Weights of a small transformer language model.
Architecture: RMSNorm before each block, rotary positions, no biases in attention or MLP, tied embeddings.
Training: a variant of SOAP for these matrices, 590M tokens, 4501 steps.
Each number is 128 + 24 x the weight over its row's rms, rounded and kept within 0 to 255. Layers, rows and columns count from 0. The size above them is the row's rms in percent of the matrix's.

# layer 3 MLP down, 256x1024, rms 0.195, rows 214-255, columns 704-767
size [ 97 100  98 103  99 102 102 101 102 102 101 148  95  97 105 103 102 102 100  99  99 104  97  98 105 102 102 102 102 103  96 104 100  98  96  98  95  99  97  96 103  99]
[[114 118 143 127 128 177 113 121 159 142 151 131 128 135  97 163 127 121 118 160 162  94 135 163 118 163 172 144 119 186  92 121 140 143  72 125 126 165 137 183  94 112 151 128 154 128 119 158 128 116 125 154 130 124  97 104  88 132  99  83 114 102 124  64]
 [185 126 199  89 139 149 131 132 136 151 117  94 131 104 111 141 149 145  77 116  94 154 133 109  74 157 122 111 151 125 118 111 108  98 109 130 108 133 162 115 140 122 134 140 118 106 110 102 126 148  77 111 157 128 144 101 101 136 162 121 119 131 107 159]
 [129 114 147 149 121 150 109 196 107 118 143 146 130 133 108 118 102 175 146 137 116 114 158 130 121 151  95  95 113 105 124  89 113 144 162 115 145 138 120  97 111 112 169 131 128 129  85 140 119 160 111 125 121 138 125 114 175 132 139 113 155 167 141 114]
 [ 83 113  83 140 105 144 118 153 102 155  81 110 154 140 136 112  94 161 144 118 139 133 137 148 129 136 142 174  91  98 146 136 125 126 132 129 160  81 155 109 130 123  99 142 113 103 140 152 133 130 107 160 129 152 156 126 116 148  89 151 100 129 169 145]
 [143  59 107  97 159 133 116 132 161 175 133 110 108 164  67 121  97  87 138 151 115 157 130 144  97  90 117 112 157 154 137 156 142 146 116 140 115 106 107 134 101 115 144  93 142 142 125  94  65 188 110  81 111 156 130 152 145 131 103 106 110 110 137 124]
 [105 102 125 144 128 135 161 111 108  99 113 105 163 168 129 157 102 141  69 110 134 145 153 109 160  66 121 141 111 125 155 172 117 108 143 140 132  88 134 100 122 135 107 144 115  90 138 178 101  80  90 153 140 128 102 149 138 130 126 132 172 119 144 101]
 [149 186 134 127 126 141 134 152 143 140 112 150 100 123 131 104 132 134 148 116 120 115 105 139 118 131 133 151 152 135 134 157 119  85 117 129 136 133  97 145 136 140 129 129  43 101  95 130 150 150 119  77 137  99  57 113 115  90  98 138 176 123 117 140]
 [121 151 130  99 117 132 179 138 128 101 143 118 106 164 131  77 142 121 108 137 105 140  91 127 169 102 129 124 154 122  88 160 133 134 156 109 135 134 129 154 130 129 109 142 161 124 130 126 100 115 199 112 114 148 153 144 160  96 161 155 174 112 155 109]
 [136 109 148 168 142 146 171 163 155 124 121 140 135 141 126 128 140  84 118 125 129 110 131  94 121 101 131  97 122 138 147 122 144 136 142 127 110 117 105 145 105 106 112 134 134 117 108 117 119 141 107 162  56  71  92 142 162 137 199 145 115 149 123 138]
 [138 143  94 182 117 131 149 108  89 124 120  83 166  92 106 111 127  85 161 109 151 171 164  98 148 124 165 151 141 165 108 121 138 123 115 122  95 168 129 119 146 143  99 171 131  84 142 154 152 118 114  90 153 116 135 120 136 137 161 134 115 143  97 101]
 [105 137 124 126 132 101 120 122 108  99 139  83 179 125 125 150 161  96  88 126 137 163  97 146 168  82  96 135 142 134  97 142 138 131 104 116  89 111 134 148 146 114 119 109 137 124 111 151  79 131 101 179 137 113 151 134  94 116 103  93 150 117 149 143]
 [125 134 114  90 112 133 121 147 134 112 154 155 129 138 150 110  86 122 131 121 177 134 173 103 106 125 135 146 142 133 112 122 104 119 120 132 103 136 128 117 119 134 129 162 122 112 144 122 118 113  67 111 132 161  85 112 132 132 136 130 110 153  95 105]
 [170 110 143 117  73  93 150 143 114  94  86 135 133 100 104 111 144 150 128 140 167 117 121 148 144 122 105 149 103 171 100 113 174 151 107 127 138  99  92  84 100 152 103 155 150 115 148  73 139 125  80 118 110 177 117 137 122 138 158 108 133 139 103 150]
 [140  96 139 125 122  93 140 127 103 132 141 150 159 131  86 136 149 148 115 136 169 141 108 159 135 120 131 118  86 138 116 161 151 140 161 112  94  94 102 105 134 144 146 125 112 131 144 130 118 134 120 161 124 129 125  86 105 102 138 115 137 151 131 170]
 [115 147 128 125 162 160  83 100 122 139 151  96  83 128  94 152 107 129 164 140 150 160  90 128 149 125 134 158 142  96 122  87 131 102 137  86 133 120 106 112  90 133 162 134 115 112 124 123 119 151 117 162  88 117 142 177  90 112 136 146 168 110 122 160]
 [117  90  79  85 157 139 155 127 137  88 158 164 105 138 136 147 153  94 124 136 190 103 131 107 106 144 118 115 101 134 145 132 183 149 146 153 126 128 156 107 138 134 130 117 163 129 151  95 107 166 145 120 141 126 105 133 115 112 137 151 168 116 122 146]
 [ 80 119 101 106 130 124 158 129 163 130 143 103  92 140 154 115 108 140 167 140 157 115 141 135  95 151 151 129 134 132 131 147 144 132 143 119 153 125 125  98 128  80  69 141  89 103 194 139 136 162 145 152  97  81 147 141 149 118 128  95 154 141 110  89]
 [119 100 130 157  95  80 108  91 115 154  97  83  93  96 115 148 162 139  96  79 190 158 136  84 111 125 164 143 117 157 151 103 136 181 111 151 147  80 123 144 126  91 102 134 138 135 143 118 122 171 131  73 159 126 125 117 152 120 115 109 145 134 131 123]
 [144 136 113 130 129 164 134 111 113 140 107 144 129 148 125 140 150 121 169 103 150 130 155 105 110 132 170  87 132 177 143 135 131 125 153 105 105 154 151 142 125  82 117 138  91  94 147 123 101  94 174 119 102  94 112 103 113 131 169  93 127 140 143  99]
 [128 132 126 141 110 169 114 128  85 180 125 147 109 151 127 151 126 168 156 160 121 114 144 106 153 124 129  90 114 109  95 107 132 169  80 120 127 105 133 155 147 101 141 149 122 150  78 127 105 133 120 139  99 121 117 114  86 122 101  74 106  97 136 152]
 [165 126 165 119 121 142 123 124 167 163 132 176 141 157 123  94 165 125 176 107 128 160 161 134 124 123 172 112 119 124 151 120  89  95 172 175 139 150 143 142 134  80 138 144 114  96  92  78 123 180 123 104 107 133 193 141  99 108 120 124 132 123 149 133]
 [145 138 161 188 109  84 116 101  99 115 138 170 148  92 187 146 168 126 123  89 120 115 135  91 137 130 130  92 143 116 106 103 146 161 116 120  86 122  86 131 104 147  57 121 173 157 127 150 142  91 157 133 130 147 119 107 148 126 146 133 141 168 105  96]
 [160 116 114 122 175 100 142 125 140 130 124 102 102 101 157 112 112 150 103 160  92 140 108 127 104 136 160 145 142 152 137 128 120 121 155 133  93 140 145 121 139 121  72 172 118 128 120 144 146  94 173 133 113 146 107 116  86 146 135 138 133 148 148 169]
 [113 130 129 136 154 135 120 144 103 123 143 115  93 124 123  80 142 124 119  82  91 143 126 144 114 149 156 124  90 150 137 128 130 133 103 167 127 136 150 124 162 119 146 119 113 110 153 134 113 116 147 146 178 130 119 118 121 165 106 133  96 130 140  93]
 [183 109 160  86 123 110 113 129 125 132 128 102 111 156 108 111 167 144 146 138  89 113 136 101 144 117 124 132 119 101 154 147 151 155 141 118 111 133 125 110  99 136 149 138 145 162 144 114 112 128 176 153 150 142 130  89 146 152 161 131 132 117 109 125]
 [132 127  97 137 127 132 129 111  86 117  98  95 137 155 130 123 210 142 161 126 122 175 140  79 114 110 102 121 117 107 111 117 149 145  91 136 158 141 133 125 157 121 119  92 163 162 108  89 121 151 123 131 136  87 140 129 126 108 105 134 143  85 117 145]
 [155 111 100 134  92  69 114 134 195  93 158 116 121 164 148 173  97 148 129  96 110 100 164 118 127 103 105 105 107 112 142 112 172 127 103 129 149 123 166 100  70 123 141 113 134 118 106 127 132 125 141 152 137 117 118 120 107 149 141 111 118 136  99 114]
 [158 179 143  70 132 133 128  98 138 142 134 136 137 170 156 143  98 132 132 151 123 153 109 107 136 133 154 134 160  98 158 127 141 136 165 111  56 124 127  95 126 140 112 115 164 166 121  89 157 110 143 133 136 127 163 116 130 160 132 151 182 160 108 117]
 [132 145 163 110 147 162 117  99 125 175 110 115 159 121 132 112  91 132 139 157 126  84 118 109 129 125 198 155 153 119 150 150 109  88 156  67 128 157 102 166 144 124 157 126  90 156 149 119 100 156 114  77 108 123 140 148 138 180 112 116 143 143 163 155]
 [119 103 151 120 132 109 134 103 133 133 128 150 128 127 186 141 121  93 157 116 125 148 105 134 121 121 131 141 130 154  96 139 138 126 121 155  92 107 110 114 145 127 131 134 151 167 124 133 102 116 150 142 129 165 119 144 115 158 124 126 115 139 144 126]
 [111 151 150 141 107  84 133  83 127 169 188  98 173 128 126 126 155 131  92 125  95 129 105 112 161  99  82 106 108 127 140 189 131 128 194 132 101  87 153 109 149 140 142 130 133 125 126  93 109 116 126  66 107 149 169 112 159 123  98 162 116 110 172 131]
 [128 122  99 120 108 124 125  91 140 131 136 128 129  92 150 166 141 157 104 148 126 113  79  95 157 115 107 114 127 107 160 133 131 128 152 138 128 133 112 124 175 135  96 117 127 165 126 130 204  97 167 100 131  96 125 142 128 109  87 131 129 143 144 146]
 [ 83 122 140 143 177 173 173 156  98 130 120 143 104 148  90 165 150 165 152  87 117 115  84 130 129 120 133 113 126 138 104 151 123 103 151 126 157 119 146 139 123 174 139 125 109 154  96  89 143  97 120 168 111 108 128 137 117 145 104 142 164 155  94 156]
 [118 117  84  70 140 144  90 116 116 115 117 184  69 144 139 160 125 109 144 110 118 117 207 142 149 143 155 105 142 126 103 115 125  92 147 133 182 114 142 120 170 120 141 143 134 120  71 167  96 145 139 191  99 115 166 175 116 123 136 119 195 119 133 185]
 [162 125 138 111 125  98 110 163 131 163  90 125 146 124 114 106 128 129 142  95 130 121 106 111 150 142 116 156 135 137 109 106 139 181  93 143 130 165 121 121 107  78 161 140 158 124 117 126 130 145 109 171 126 136 184 117 153 146  85 107  93 161 112 133]
 [ 86 141 131 175 108 150 138 145 174 132 110 131 169 128 102 134 148  65 131 125  92 142 138 107  87 118 140 169  90 109 156 156 115 132 111 105 116 152 157  96 107 146 110 114 117 153 167 117 155 121 108  94 114 165 157 159 122 124 101 145 156 110 128 137]
 [123 130 151 140 111 115 150 105 108 130 104 135 135 154 122 145 179 133 113 146 126 174 112  70 139 149 103 103  99 118 155 114 131 115 141 157 105  87 121 148 146 103 116 129 104  70 116  79 114 144  84 136 107 133 138 138 112  87 144 151 158 139  87 111]
 [140 115 129 116 114 110 161 136 101 112 120 112  96 172  98 145 152  98 131 119 121 141 146 144  99 100 141  88 175 161 170 106  91 123 102 171 135 151 143 101 124 129 168 101 125 124 104 113 131 125 125 123 128 124 111  74 118 172 143 135 151 118 153 125]
 [141 138 100  93 108 114 127 141 109 137 109 119 131 145 131  99 128  86 148 143 146 107 136  92  94 113 150 156 170 160  61 149 153 144 100 117 140 113 146 135 127 115 144 148 181 117 143 118  98 147 122 106 135  93  78  88  99 115 116 156 194 117 144  94]
 [116 127 149 158 152 144 110 152 119 116  90  89 121 130 112 132 133 111 107 112 117 140 163 154 108 125 142  82 136 124 163  72 133 143 118 140 127 113 164 123 118 180 161  94 134 109 153 131 130 135 108  94 155 109 149 144  79 105 151 149 141  97 127 138]
 [137 130 106 115 136  80 144 100 105 118 118 154 108 127 126 131  90 117 128 126 141 114 151 108 118 156 126  87  89 134 102 132 116 149 128 143 153 142 141 101 137 151  91  84 139 162 145 139 111 124 188 105 131 137 116 139 138 168 125 117 173  92 138 122]
 [111 108  98 105 137 125 180  80 106 189 153 110 147 179 138 142 130 113 147 113 102 163 122 142 133 115 107 143 141 153 119 139 130 116  96 144 138  77 151  98 112 100  74 153 134 131 106 169 138 117 165 101 116 134 142 117 173  95  92  95 107  92 142 109]]